Part of a small language model's weights.
Size: 13 layers, 3.03M parameters.
Each number is 50 + 15 x the weight over its row's rms, rounded and kept within 0 to 99. Layers, rows and columns count from 0. The size before them is the row's rms in percent of the matrix's.

# gate: layer 10 MLP gate, 512x96, rms 0.132, rows 402-425, columns 0-95
# up: layer 10 MLP up, 512x96, rms 0.136, rows 402-425, columns 0-95
# down: layer 10 MLP down (transposed), 512x96, rms 0.0239, rows 402-425, columns 0-95
gate402 097:40 13 63 46 51 42 54 45 56 51 56 28 35 47 47 53 49 39 55 45 71 49 48 43 26 50 50 46 31 37 55 24 71 40 53 51 19 25 69 40 50 37 57 50 56 22 44 58 53 43 80 47 26 50 50 50 49 48 37 41 47 81 35 34 83 43 46 53 55 75 07 67 48 55 68 26 55 71 49 65 38 65 46 24 72 70 57 59 31 35 48 32 26 30 40 48
up402 104:60 38 30 52 56 84 37 64 59 25 65 29 57 54 67 59 61 40 87 63 72 38 55 16 50 44 79 45 44 61 66 58 16 52 47 38 49 65 58 56 35 57 39 40 50 35 66 67 43 46 92 42 63 64 53 72 61 33 59 35 64 40 64 34 41 69 44 50 26 68 35 16 64 38 46 46 56 35 57 56 54 63 54 48 34 62 41 53 41 32 65 44 40 36 65 51
down402 103:44 35 59 34 47 52 48 74 65 53 57 62 47 59 70 54 68 55 58 22 67 41 43 08 28 36 61 48 61 40 63 50 39 39 72 34 55 61 54 51 86 94 35 55 46 33 17 47 31 62 69 75 71 36 58 52 35 49 58 37 45 48 62 55 43 55 46 74 55 48 69 44 38 60 67 51 73 47 46 81 41 58 58 52 45 56 43 35 64 36 61 44 36 22 49 79
gate403 103:76 88 56 71 47 40 67 33 51 49 54 24 33 49 39 77 45 51 47 49 69 47 43 50 33 35 25 53 21 48 33 68 49 42 49 57 67 41 57 45 49 47 57 26 43 59 71 67 49 30 32 55 61 43 57 50 46 65 49 29 60 80 93 45 54 52 51 65 26 74 45 40 62 51 58 40 50 34 53 58 39 48 63 60 51 58 33 52 61 58 73 43 03 26 30 46
up403 105:49 36 54 27 28 48 50 62 70 36 57 24 35 32 38 39 55 68 44 28 63 52 52 48 35 42 31 63 61 60 59 53 52 50 55 36 52 33 53 43 21 13 63 41 61 77 57 49 37 47 46 64 46 52 62 71 38 44 58 49 89 49 51 49 23 73 58 82 56 51 60 23 42 52 48 31 43 40 49 84 61 29 65 30 38 34 85 45 73 52 54 40 70 51 48 64
down403 102:46 48 54 62 19 28 24 37 30 53 56 50 61 72 50 59 63 49 63 74 52 53 32 45 45 66 54 67 30 56 60 69 34 27 58 51 59 42 40 48 13 41 49 46 27 53 66 53 33 53 28 36 45 69 54 63 35 37 57 69 73 49 84 45 49 40 63 51 44 53 49 65 72 41 46 30 50 34 97 77 65 39 31 55 32 43 59 29 48 72 64 61 40 69 46 60
gate404 099:39 36 31 65 61 40 37 79 09 56 20 44 45 43 45 57 79 34 52 51 38 49 62 54 47 67 70 65 49 56 52 35 76 43 83 76 61 51 54 49 52 77 49 58 61 56 66 44 52 86 74 29 34 48 59 62 36 46 61 46 40 45 39 44 47 28 50 80 27 49 50 46 45 42 85 41 83 58 47 55 35 61 32 67 62 55 68 53 47 49 65 61 38 69 50 57
up404 104:64 53 64 54 31 46 63 54 55 34 48 62 65 42 63 42 62 43 43 44 72 50 30 60 32 41 51 83 62 76 33 60 23 69 37 35 74 51 39 56 25 39 49 49 27 21 38 47 57 39 42 63 60 64 72 48 48 53 28 45 62 56 81 96 39 46 35 66 74 73 55 45 80 61 54 49 27 60 58 40 43 70 50 61 65 38 46 62 62 29 54 33 69 43 51 43
down404 110:46 46 45 47 80 43 45 45 29 62 57 37 53 44 48 50 54 44 35 51 69 47 56 40 46 48 77 42 40 52 58 26 76 68 60 50 16 64 40 41 49 68 30 49 46 48 57 60 29 41 50 50 41 35 31 58 36 39 35 24 47 54 45 47 57 43 33 73 43 00 47 43 38 38 64 44 63 64 85 54 66 60 37 73 67 56 71 24 67 52 57 64 74 55 63 69
gate405 102:70 66 70 47 39 40 78 68 45 27 42 27 43 49 57 33 46 43 42 61 52 54 54 68 32 47 31 37 57 46 39 99 58 58 36 46 52 25 57 67 41 35 43 60 31 48 30 71 44 21 30 31 52 49 34 69 63 21 59 41 50 63 51 55 74 42 39 47 41 62 90 43 55 48 47 51 40 53 55 56 70 76 65 48 85 58 56 71 70 46 66 50 32 54 41 56
up405 102:49 52 50 31 36 43 35 30 26 67 38 56 50 50 62 44 48 42 69 53 44 45 60 78 44 58 52 13 60 24 41 62 68 52 42 58 49 20 67 33 28 33 70 67 38 14 52 62 30 40 75 68 56 47 67 40 64 38 65 23 59 30 36 37 06 67 29 53 44 41 70 70 75 55 56 41 52 49 38 36 66 53 34 46 68 60 42 50 50 53 51 41 43 54 62 34
down405 104:93 31 51 60 63 59 65 69 25 29 71 76 56 46 65 46 59 49 49 40 62 31 56 51 53 62 57 75 58 45 22 47 18 49 45 44 59 57 37 47 57 54 33 48 43 62 77 34 33 47 36 29 42 56 61 54 62 44 72 26 45 52 57 57 42 49 39 47 44 35 64 58 36 28 21 50 34 34 56 33 30 18 43 59 43 68 72 29 59 32 51 76 63 56 27 70
gate406 099:52 46 40 36 77 57 53 51 32 32 50 76 72 39 58 55 40 41 53 40 44 45 28 35 30 14 46 43 70 39 51 57 25 47 70 67 33 35 54 39 44 50 26 70 39 58 46 56 50 62 41 77 57 29 39 67 15 74 46 43 49 61 56 53 45 68 42 17 27 28 63 33 19 52 61 34 36 76 54 48 43 58 59 40 20 60 44 56 67 47 29 37 31 57 47 57
up406 093:76 49 72 54 41 43 74 49 51 59 26 48 58 33 71 46 40 18 52 47 39 52 44 55 23 71 38 45 59 41 73 64 52 81 79 39 51 64 20 55 21 58 85 34 68 51 57 55 42 59 44 49 64 48 62 67 18 66 50 69 52 37 62 44 40 61 78 44 28 44 57 57 58 13 52 43 58 42 75 58 47 31 37 38 41 55 41 43 60 60 44 59 33 67 30 54
down406 092:34 41 18 37 48 64 63 42 49 35 26 20 47 56 58 62 46 48 40 61 16 75 45 45 42 58 42 46 73 65 75 58 33 58 45 59 03 74 52 54 74 52 67 40 51 31 74 55 47 47 51 46 57 37 37 22 29 51 57 23 63 36 42 57 39 21 45 23 54 63 67 45 44 52 41 58 35 44 46 32 45 73 63 57 32 72 43 43 35 40 45 40 69 57 68 51
gate407 091:61 79 64 73 57 71 65 45 78 30 35 56 55 57 31 37 30 80 55 32 57 56 43 65 30 17 26 53 26 68 72 45 50 61 43 53 37 64 67 40 62 58 67 52 40 48 67 72 44 72 40 39 74 43 43 57 56 29 61 47 63 59 50 71 42 65 48 43 74 39 69 62 38 46 43 56 57 58 43 80 18 46 40 31 63 22 54 49 62 28 52 58 45 63 44 67
up407 093:80 66 50 86 52 55 46 45 47 45 58 58 46 48 27 32 48 68 56 77 41 50 31 64 54 14 16 57 15 53 46 44 59 71 40 31 49 37 78 44 45 21 16 51 50 41 49 57 48 43 38 62 72 29 46 46 48 50 54 56 37 29 49 69 48 36 50 39 74 36 58 74 55 51 27 69 63 54 33 48 42 50 21 71 37 45 51 51 49 48 71 24 67 51 47 47
down407 092:64 03 39 63 68 49 51 37 46 49 51 49 47 84 63 65 50 15 72 21 75 51 46 46 55 62 71 30 69 55 32 47 54 54 35 52 54 56 51 52 39 59 51 36 27 51 39 44 34 57 51 56 29 69 68 55 28 53 45 36 43 47 43 47 54 44 55 50 43 51 45 78 51 59 54 62 65 35 73 87 67 35 71 64 52 65 27 33 47 43 63 84 45 34 42 26
gate408 102:46 63 63 39 47 73 61 36 42 81 54 45 47 36 27 51 55 52 55 56 39 45 42 70 78 52 25 64 47 52 40 62 39 77 47 60 60 29 63 41 70 61 85 70 47 54 53 78 33 44 73 26 70 49 65 44 38 58 31 44 28 24 53 52 60 37 64 42 36 64 58 68 64 58 55 38 39 51 66 51 77 38 47 77 55 97 54 68 50 64 35 49 32 43 39 63
up408 107:48 57 36 41 55 69 65 69 58 62 47 43 64 43 35 61 67 55 51 75 55 65 56 56 40 26 50 73 47 55 71 58 42 68 63 77 41 72 50 35 38 09 58 41 40 53 51 58 52 30 69 27 59 32 30 63 38 28 59 48 59 20 47 30 45 56 25 48 48 42 54 17 44 68 64 61 54 44 30 82 71 47 62 38 62 70 47 42 83 60 29 43 44 28 40 57
down408 103:40 30 37 59 52 41 74 68 80 47 64 73 54 43 65 69 56 81 62 54 51 22 28 63 40 47 62 45 29 57 59 37 43 39 71 77 22 69 55 41 47 55 45 44 67 52 23 47 55 40 40 31 57 57 50 87 48 57 26 42 66 32 38 49 56 43 45 45 49 50 34 35 70 46 48 65 72 54 38 33 68 65 07 51 44 53 55 58 56 51 59 68 32 48 15 54
gate409 098:24 42 39 48 25 41 58 33 70 49 59 47 45 60 46 53 27 35 61 19 46 56 40 51 58 61 68 57 50 84 25 55 69 41 24 64 48 53 56 26 32 68 47 43 46 67 56 47 66 63 70 41 58 58 46 54 61 40 52 53 62 47 39 77 51 42 47 56 55 48 37 58 77 53 60 25 16 36 73 80 48 47 44 54 65 38 73 63 55 62 18 57 96 43 64 57
up409 105:24 59 47 38 65 38 74 48 48 38 45 38 62 36 34 65 33 67 35 50 43 58 52 52 24 75 34 25 38 35 41 48 74 34 43 59 39 56 76 23 51 49 69 21 34 80 35 40 37 42 57 25 55 62 45 43 54 51 60 58 22 25 48 61 44 57 38 44 78 75 42 40 61 57 63 42 38 33 40 75 44 40 61 31 33 49 72 25 44 53 25 46 60 34 66 65
down409 102:53 49 49 45 50 53 73 48 57 35 42 24 81 34 30 38 39 69 60 57 29 27 37 62 66 54 33 30 49 64 47 70 44 50 48 72 46 65 58 42 56 53 69 45 65 44 68 38 59 71 45 51 71 85 64 55 68 40 33 51 66 34 49 57 38 49 52 45 81 69 56 65 66 62 76 70 79 38 42 60 78 22 34 38 29 59 46 32 52 57 57 57 53 63 82 29
gate410 100:41 56 67 65 34 29 68 07 51 92 43 67 55 51 42 53 74 43 37 32 34 40 85 47 51 49 53 54 33 33 41 75 53 72 40 45 36 39 63 59 54 40 81 41 48 48 59 54 56 44 42 33 63 56 65 63 50 67 76 43 55 49 53 41 57 33 45 55 67 67 96 72 38 52 71 31 46 46 48 44 53 31 75 39 57 50 43 32 33 36 47 32 62 48 46 64
up410 095:26 53 62 47 86 47 56 48 38 48 58 24 55 49 71 52 62 32 49 56 40 81 51 55 43 39 45 52 42 24 60 75 31 51 57 22 49 68 44 29 47 41 24 63 58 55 17 48 43 44 38 58 60 65 36 55 41 32 50 26 49 50 37 43 45 68 46 47 32 57 76 76 62 40 51 32 39 53 44 37 78 69 58 58 61 32 65 53 48 69 56 29 09 42 25 27
down410 097:37 57 45 57 58 68 59 52 43 42 52 59 65 56 40 82 42 66 18 61 54 32 47 39 27 40 48 54 40 65 57 38 47 37 39 45 55 38 42 31 54 49 71 30 34 39 54 43 49 71 37 59 44 85 57 56 48 16 44 71 24 19 30 37 53 52 54 83 81 70 29 22 56 46 34 63 64 48 51 66 45 57 57 49 30 61 75 80 35 56 73 50 55 54 36 60
gate411 102:43 56 66 57 34 37 61 51 62 47 53 59 51 39 71 62 49 71 44 25 62 59 58 28 56 53 65 25 52 19 34 43 39 55 48 52 15 36 66 42 37 41 62 54 81 66 34 23 22 65 47 40 21 50 13 60 50 53 77 24 29 57 29 56 62 45 48 75 60 29 40 73 53 54 55 33 25 33 40 50 53 36 52 41 70 49 27 58 40 50 53 41 43 54 51 72
up411 094:14 58 52 08 54 32 36 53 27 50 52 69 52 34 46 64 54 72 46 43 41 42 42 50 54 48 68 50 36 45 75 52 66 66 29 54 52 38 61 64 51 47 53 51 62 31 40 48 23 47 70 36 34 58 12 47 42 50 64 54 34 38 48 50 24 34 64 21 45 33 37 60 28 44 79 18 52 64 61 49 55 72 58 36 61 41 37 36 58 50 72 39 23 75 57 57
down411 094:95 47 46 40 27 70 41 34 60 67 54 59 49 46 47 32 48 65 43 53 53 70 44 32 38 58 51 25 62 56 47 68 44 52 81 52 13 34 38 56 42 38 41 56 66 39 49 17 56 25 54 60 62 37 34 18 36 27 66 66 67 38 50 48 79 51 47 87 72 46 41 40 54 56 36 26 32 46 62 36 51 45 56 62 39 57 43 61 52 62 78 36 60 39 50 58
gate412 103:51 20 54 86 60 41 35 55 50 19 45 61 48 37 45 65 61 42 76 69 36 42 62 59 44 84 31 27 46 57 61 53 69 49 49 57 58 48 45 41 73 42 47 51 39 44 44 29 68 53 37 29 44 36 50 66 55 54 41 80 58 50 51 53 51 55 43 61 43 97 51 21 58 31 55 56 56 83 26 48 44 29 65 43 43 63 44 44 76 35 36 67 71 32 71 43
up412 102:51 46 37 49 63 40 42 46 42 71 44 53 43 51 60 56 49 40 60 60 54 72 32 75 61 52 71 59 30 39 58 52 49 27 58 32 63 67 50 31 50 40 49 37 21 27 54 66 36 68 43 65 44 60 57 20 48 20 62 36 51 24 71 03 50 41 55 49 51 51 46 33 46 77 45 77 16 14 59 57 65 50 60 34 48 59 50 45 65 50 65 75 60 74 71 54
down412 101:49 37 53 33 34 77 43 30 71 90 36 51 56 34 68 67 31 52 49 58 45 61 37 40 41 45 67 68 58 41 13 63 66 51 75 31 59 48 46 57 35 58 49 37 57 47 85 71 62 51 23 55 74 68 56 31 43 36 61 44 37 43 62 50 62 59 54 57 91 44 39 50 54 53 66 68 41 47 45 31 39 29 54 66 71 28 74 64 48 37 59 51 29 37 49 39
gate413 102:40 60 62 56 41 31 50 45 40 18 65 38 73 59 54 46 84 38 31 42 78 47 60 50 68 33 40 63 47 22 36 39 61 51 67 39 26 59 58 52 49 66 42 73 72 44 39 79 44 61 34 74 35 56 61 34 67 30 63 67 69 43 60 75 35 31 28 54 51 60 62 78 40 49 38 48 58 55 54 28 37 53 58 46 57 58 48 47 42 39 48 29 30 38 56 94
up413 104:72 54 67 68 48 36 63 57 61 48 42 53 40 59 45 48 28 46 35 52 47 84 40 20 35 42 62 64 58 54 66 55 44 77 21 56 49 33 33 50 56 62 61 52 51 48 35 60 34 44 62 19 56 53 39 49 14 52 64 32 53 43 38 45 57 49 74 29 31 45 24 47 40 67 51 64 78 66 64 39 41 83 55 46 69 56 10 63 50 58 23 38 42 46 43 79
down413 100:58 49 24 46 34 57 17 42 55 37 43 48 08 53 15 58 36 48 82 46 63 35 68 64 42 45 39 40 63 59 50 65 68 50 40 37 47 25 43 44 50 32 46 61 23 39 65 53 57 21 55 42 36 62 45 58 54 24 46 71 65 31 36 44 44 54 68 29 45 41 38 36 39 22 63 51 47 62 22 49 56 62 68 37 51 10 40 55 60 53 41 36 52 50 50 78
gate414 110:42 60 62 54 68 51 67 71 30 39 52 40 49 85 24 36 74 38 43 66 55 70 45 45 60 59 48 84 60 39 61 57 90 36 63 61 65 47 49 75 89 58 57 59 59 67 36 35 80 39 36 41 65 41 27 64 55 34 75 48 52 71 48 84 54 28 63 48 34 32 62 45 40 39 53 54 28 49 51 37 45 62 44 68 53 37 50 57 53 48 59 73 37 52 51 53
up414 109:38 41 37 58 41 48 81 53 59 60 44 44 52 40 73 21 57 44 44 71 18 40 41 49 58 34 32 24 33 45 42 45 85 61 51 92 58 45 55 35 67 48 13 77 30 62 56 36 53 54 63 59 58 55 59 53 26 57 48 53 23 49 35 48 52 35 35 51 32 67 59 37 60 55 48 31 63 54 62 51 35 46 35 56 43 75 34 61 52 44 45 65 11 63 31 66
down414 101:66 78 25 72 73 48 42 77 71 37 50 52 64 55 57 85 93 36 45 50 63 64 50 58 65 57 51 52 27 74 48 48 47 69 83 41 31 53 46 49 41 50 51 36 70 47 54 19 54 66 23 46 64 45 48 42 43 69 66 49 68 69 65 39 61 45 54 47 59 36 31 81 64 55 63 71 31 40 58 60 34 59 43 43 71 59 50 61 42 68 54 50 70 30 49 47
gate415 104:59 22 73 63 61 22 70 79 61 57 81 35 46 29 40 74 60 47 41 41 58 34 57 50 50 50 37 29 64 66 67 31 25 70 50 49 63 69 65 38 72 35 34 51 55 43 49 60 59 41 48 26 45 48 47 63 43 13 42 30 44 48 70 46 53 45 51 53 18 43 28 59 49 70 36 41 62 45 56 84 33 60 53 42 22 55 54 63 23 43 49 43 56 65 45 67
up415 101:64 43 29 40 82 99 29 61 50 61 45 55 48 37 44 23 61 47 38 70 63 34 43 30 60 52 30 25 35 39 53 36 69 27 25 40 50 32 50 47 50 53 62 55 38 55 46 63 69 74 62 65 66 30 39 64 36 77 86 55 32 52 44 42 50 40 51 72 46 52 63 30 54 59 44 45 43 50 48 51 68 41 46 73 74 37 53 42 49 39 44 43 23 37 42 38
down415 104:22 63 66 36 50 52 56 58 35 40 76 71 51 57 67 29 68 64 63 43 36 44 68 43 56 54 52 77 64 21 75 50 46 48 41 55 31 39 68 39 64 76 82 52 54 26 75 70 54 35 41 52 63 26 65 62 47 75 56 56 72 55 65 79 34 41 57 44 38 49 62 62 68 25 61 63 37 37 73 52 57 81 31 43 44 60 67 39 51 46 35 63 67 60 45 55
gate416 101:60 38 63 50 65 34 33 42 43 27 51 49 61 37 36 39 36 54 32 41 49 62 40 69 57 22 38 36 67 42 41 59 42 50 56 54 54 48 58 81 55 67 40 36 19 83 55 51 32 39 38 30 80 35 44 53 36 44 60 44 36 10 17 26 30 65 43 32 66 85 62 42 43 63 55 37 34 88 56 66 53 61 44 44 55 47 45 44 49 53 59 46 55 65 76 50
up416 097:53 80 64 67 54 64 44 51 58 64 55 56 34 28 81 72 46 36 49 46 36 53 62 78 48 32 35 48 64 72 32 67 53 42 39 49 53 57 52 50 30 43 34 31 31 30 41 26 53 82 60 63 71 72 59 42 38 42 33 32 56 35 36 78 36 65 38 48 47 63 53 62 66 24 34 59 64 37 45 54 64 62 71 57 35 68 45 25 59 57 49 46 57 33 19 81
down416 096:45 63 58 31 68 49 30 59 57 62 40 68 42 62 80 47 68 55 49 53 49 49 38 52 32 48 27 49 57 43 49 40 30 72 32 40 85 58 48 69 40 36 24 29 64 31 47 56 72 45 77 26 47 42 30 66 42 43 46 44 57 57 33 74 39 45 33 44 21 55 53 72 50 66 45 71 64 21 66 67 54 42 69 66 43 34 57 45 67 51 89 50 48 77 68 48
gate417 097:68 36 66 41 45 61 73 14 57 67 55 25 66 51 71 53 63 41 64 53 05 61 21 65 53 33 24 44 47 29 45 53 52 43 59 52 38 61 32 49 61 19 34 68 41 26 35 50 58 38 70 63 50 56 50 68 42 24 30 26 35 72 63 40 37 60 46 71 51 50 62 19 44 59 52 31 31 45 39 60 53 41 41 51 75 57 62 42 53 50 57 52 28 42 66 50
up417 095:46 26 52 78 55 47 46 33 53 66 40 41 33 36 45 56 17 50 54 60 41 36 75 48 63 55 56 58 83 34 52 28 58 56 51 38 61 36 66 43 74 60 44 60 54 59 38 40 27 41 69 38 31 57 33 30 72 54 40 60 51 62 58 42 56 56 54 99 29 61 60 40 49 49 74 74 46 47 65 52 41 63 63 35 37 72 68 64 08 67 51 37 59 42 50 72
down417 093:62 74 62 53 31 74 57 27 71 40 57 58 35 61 54 30 79 58 30 63 37 40 40 48 41 24 42 56 16 45 63 47 49 29 59 53 22 59 42 37 30 32 13 57 30 17 54 55 60 23 49 64 18 32 67 56 42 40 74 28 40 42 40 64 50 55 57 55 51 41 50 55 57 50 18 48 62 45 53 74 42 52 42 58 66 39 31 59 57 62 40 65 61 50 32 48
gate418 105:71 38 52 42 53 48 53 33 76 45 59 40 31 57 53 73 69 49 53 44 49 40 39 51 58 25 38 70 45 85 75 55 46 69 70 65 49 54 63 72 19 32 57 30 73 39 19 51 73 34 47 79 52 28 44 43 41 34 52 33 41 66 62 49 35 64 45 71 77 78 49 28 53 70 63 46 14 53 56 69 53 61 62 55 58 40 72 47 53 58 40 55 57 63 49 59
up418 106:47 66 37 54 52 42 64 53 83 55 81 40 48 38 46 56 65 45 66 27 49 46 27 51 63 61 17 53 37 51 70 50 57 24 42 66 52 49 48 54 67 42 54 49 84 54 53 67 53 61 74 57 70 56 34 24 30 76 47 31 61 67 53 62 39 40 43 51 29 60 45 66 68 43 65 80 52 42 65 65 61 74 69 45 60 67 41 61 20 63 68 59 13 61 62 57
down418 104:45 61 30 53 46 56 32 45 75 45 31 77 47 80 58 52 41 52 45 67 46 36 54 11 41 51 57 72 65 50 38 43 48 62 65 35 64 45 66 34 50 79 36 27 43 47 28 45 21 80 63 37 67 45 55 37 37 32 48 42 69 40 45 44 47 58 65 28 45 87 46 61 42 53 23 52 36 73 73 66 44 53 54 47 56 15 54 46 41 65 73 57 52 68 49 69
gate419 105:55 75 53 66 65 51 36 51 29 69 62 65 39 85 60 50 48 50 54 52 26 48 58 58 53 21 52 30 63 70 45 36 31 45 30 34 44 41 55 57 62 60 70 61 35 56 58 63 49 75 50 29 55 12 32 25 33 45 23 40 41 45 25 48 23 67 38 39 54 79 64 62 43 40 73 53 45 59 68 56 27 75 75 57 61 59 44 66 40 64 50 77 43 46 55 44
up419 099:82 97 29 29 70 16 48 61 27 44 50 48 16 56 59 64 54 45 57 19 48 59 63 66 36 39 84 48 65 47 34 39 27 44 45 36 65 56 42 73 45 62 75 45 53 41 68 51 49 29 65 46 57 44 37 33 44 53 44 53 47 62 19 64 57 52 51 29 53 58 36 56 52 28 47 28 59 70 58 45 62 42 46 50 59 63 36 53 27 24 43 52 53 48 39 36
down419 095:84 56 53 33 53 31 34 43 40 15 36 34 72 33 51 60 59 59 30 41 72 53 56 59 41 38 41 23 35 70 48 56 51 31 51 53 76 67 22 55 42 31 52 14 58 54 68 63 37 42 53 52 51 60 81 54 75 16 59 56 67 53 48 45 56 61 50 74 66 55 45 45 51 40 40 65 45 20 30 65 47 54 46 60 44 58 55 51 41 38 43 64 33 58 15 73
gate420 096:59 17 51 60 71 52 49 37 39 54 65 50 53 21 41 73 25 33 62 36 73 49 48 18 37 59 61 62 61 43 37 30 50 53 71 30 60 66 57 92 32 61 64 69 71 36 50 29 71 63 59 40 36 24 56 75 38 39 40 73 45 51 64 53 40 51 55 74 48 48 61 72 53 51 49 71 46 35 32 59 49 54 23 44 25 33 49 60 71 40 56 37 50 67 50 62
up420 103:52 52 51 47 32 72 65 40 53 82 33 55 31 29 55 53 04 43 59 29 39 15 59 33 54 60 67 66 11 68 38 53 48 52 63 61 39 33 45 42 48 39 56 67 42 32 27 36 64 50 43 55 32 20 64 34 51 51 53 32 37 38 54 22 35 72 50 42 72 32 51 60 24 51 44 51 42 35 35 66 37 47 28 59 55 64 49 77 47 46 53 62 37 55 63 43
down420 105:41 69 37 46 39 59 42 50 69 52 42 67 67 74 30 54 56 66 36 25 41 43 63 80 37 61 51 44 52 36 37 61 53 35 60 65 78 52 54 52 63 45 36 41 39 17 68 35 68 56 63 66 57 63 43 19 49 59 68 20 68 49 40 63 50 57 63 49 40 48 58 75 47 39 55 61 45 63 49 23 36 56 23 57 64 61 85 75 52 40 12 28 32 43 66 47
gate421 104:50 37 44 39 80 47 26 84 42 62 50 47 54 53 36 48 43 58 21 44 72 60 49 51 57 20 40 55 50 46 67 44 65 68 38 55 51 46 73 34 66 52 16 69 17 70 64 53 17 63 61 27 44 25 46 48 69 48 38 39 64 39 68 41 79 48 64 55 39 65 38 62 53 45 50 38 67 40 34 62 63 62 37 53 47 65 68 58 86 52 63 44 54 52 19 47
up421 092:47 47 70 59 29 65 61 28 69 52 52 35 47 73 51 43 61 63 42 64 43 52 29 58 70 64 47 63 46 37 45 33 43 78 50 42 40 50 52 22 50 60 64 42 39 71 49 58 52 69 62 42 76 40 54 22 47 73 63 54 43 24 25 49 70 52 31 42 86 41 63 09 58 57 42 22 48 61 18 54 51 45 39 76 62 62 20 38 67 36 42 55 59 55 47 34
down421 098:40 56 68 59 40 43 37 29 49 58 49 31 50 66 41 62 26 50 63 45 33 82 28 31 67 41 50 58 50 38 60 39 83 55 45 75 25 57 51 71 32 73 54 46 62 76 70 43 33 32 49 70 43 19 62 45 49 48 54 81 52 61 52 32 48 35 72 57 32 48 47 45 75 45 60 66 57 56 55 63 44 48 47 30 39 51 68 33 52 83 25 62 75 27 35 65
gate422 096:56 41 65 49 51 29 52 28 37 50 46 37 62 56 67 26 29 64 36 69 46 48 39 58 40 66 40 44 55 43 35 56 51 45 64 46 31 66 55 41 27 43 56 40 36 35 78 85 41 65 57 50 45 47 72 38 27 60 48 35 20 52 59 72 45 53 26 35 54 74 71 40 60 31 48 51 46 07 29 59 45 39 59 23 32 27 61 51 47 29 20 57 64 46 31 27
up422 097:67 54 64 26 46 25 47 47 52 32 36 67 62 37 55 45 45 65 39 22 31 69 67 26 53 66 15 42 31 54 46 61 62 92 69 37 36 47 53 38 40 53 46 57 50 40 34 33 57 50 27 39 44 35 54 30 34 49 36 39 60 31 46 48 66 19 51 49 42 34 61 62 34 57 48 40 47 65 60 34 77 56 39 62 76 39 26 67 65 81 23 41 35 39 45 56
down422 102:66 50 40 39 72 41 57 43 08 45 36 41 42 34 84 49 55 26 30 58 38 54 39 69 43 70 75 57 46 65 36 77 64 40 67 25 41 49 51 37 46 44 37 73 41 51 42 62 32 53 47 66 32 32 24 73 53 69 40 45 38 37 45 52 40 41 36 31 40 22 61 41 60 50 37 51 28 40 18 51 47 37 43 48 31 59 62 52 36 48 44 73 76 74 41 26
gate423 107:59 40 46 48 65 34 46 74 58 38 62 50 85 69 47 62 40 36 56 30 48 49 46 15 35 54 44 55 50 44 27 37 59 68 69 67 41 46 34 57 52 24 65 37 37 95 29 80 49 61 35 45 66 31 54 42 63 58 71 40 31 39 31 56 47 46 43 69 47 71 48 32 38 49 69 26 76 32 55 42 35 73 45 32 38 44 43 77 64 53 64 66 54 45 47 62
up423 106:52 42 50 54 45 50 70 60 40 65 61 50 45 45 52 67 58 47 58 35 37 75 51 56 50 32 50 58 65 50 50 44 51 55 39 56 72 34 57 33 54 54 42 19 32 97 33 49 47 59 52 20 52 32 78 49 79 24 43 31 50 84 69 39 30 68 51 43 37 38 64 04 37 44 63 74 61 26 55 42 36 55 65 53 36 53 55 18 62 43 47 46 34 52 40 37
down423 106:57 35 50 56 52 40 63 58 60 68 46 41 53 39 54 50 11 39 52 64 36 60 47 58 48 38 54 67 56 35 55 37 21 56 62 59 25 48 38 57 63 33 47 57 61 59 40 23 67 57 40 58 30 46 50 26 69 46 39 32 47 40 52 29 29 76 65 50 46 60 14 49 60 70 70 00 66 43 34 26 44 28 20 27 53 60 78 45 54 45 53 31 51 41 59 45
gate424 100:51 35 59 37 40 63 78 36 49 58 43 49 59 45 63 58 53 48 38 81 46 50 57 57 61 78 66 53 57 60 30 78 58 18 64 54 91 28 39 52 53 86 63 25 14 53 39 64 40 23 52 53 73 38 64 53 47 58 22 31 52 62 28 32 58 39 71 62 29 43 41 58 33 52 47 43 69 49 39 49 41 47 38 47 65 64 37 47 67 32 36 56 64 68 51 59
up424 100:57 29 60 33 56 50 37 39 41 42 59 52 41 60 61 30 48 51 60 70 21 68 80 55 22 32 56 63 36 73 55 51 38 60 29 19 65 56 46 29 65 50 46 54 47 65 43 47 54 18 48 47 37 47 55 43 48 50 38 48 52 41 60 64 64 41 54 61 00 42 27 55 58 59 82 69 34 54 64 55 63 46 52 52 56 66 53 44 38 21 10 50 36 42 41 58
down424 099:44 49 57 37 52 32 78 56 59 65 66 50 49 44 47 42 29 45 50 37 65 44 48 59 69 49 39 49 56 63 48 37 41 63 41 57 60 73 36 59 75 24 60 51 81 56 37 53 49 72 58 58 73 71 44 50 31 28 39 51 18 32 73 47 56 24 11 28 71 39 50 39 26 57 38 56 36 48 45 79 57 71 79 75 34 25 29 52 44 58 55 58 48 28 46 43
gate425 090:48 77 61 34 74 45 49 52 39 41 68 49 50 45 57 49 55 23 73 37 27 38 00 36 33 53 53 59 33 64 38 44 37 31 50 44 62 57 31 58 62 44 49 54 34 60 46 31 45 43 42 29 41 58 55 70 36 53 53 59 74 04 33 64 43 35 38 52 62 57 61 47 70 35 71 28 58 73 33 60 43 50 37 41 49 36 79 71 52 73 68 64 37 48 55 52
up425 098:38 49 51 39 52 19 53 66 46 50 37 43 34 49 57 56 48 44 47 29 64 27 65 79 53 28 67 40 37 42 50 61 51 51 53 39 58 45 68 65 43 79 33 32 43 46 30 62 62 34 60 65 62 53 26 46 61 54 44 74 62 54 43 71 67 48 65 53 67 46 36 41 70 40 68 68 37 35 37 66 76 61 16 81 44 64 33 60 63 48 50 44 76 83 11 66
down425 098:52 37 49 41 32 47 51 31 70 54 66 66 59 30 31 65 50 18 03 35 47 43 69 50 82 58 57 51 66 68 63 68 38 31 28 60 00 64 32 42 49 44 56 40 74 51 79 53 57 53 35 37 51 45 37 62 64 47 64 56 59 33 46 52 48 63 51 53 44 30 62 56 61 59 35 36 27 45 60 73 12 65 62 44 54 42 41 37 50 58 50 42 51 45 58 38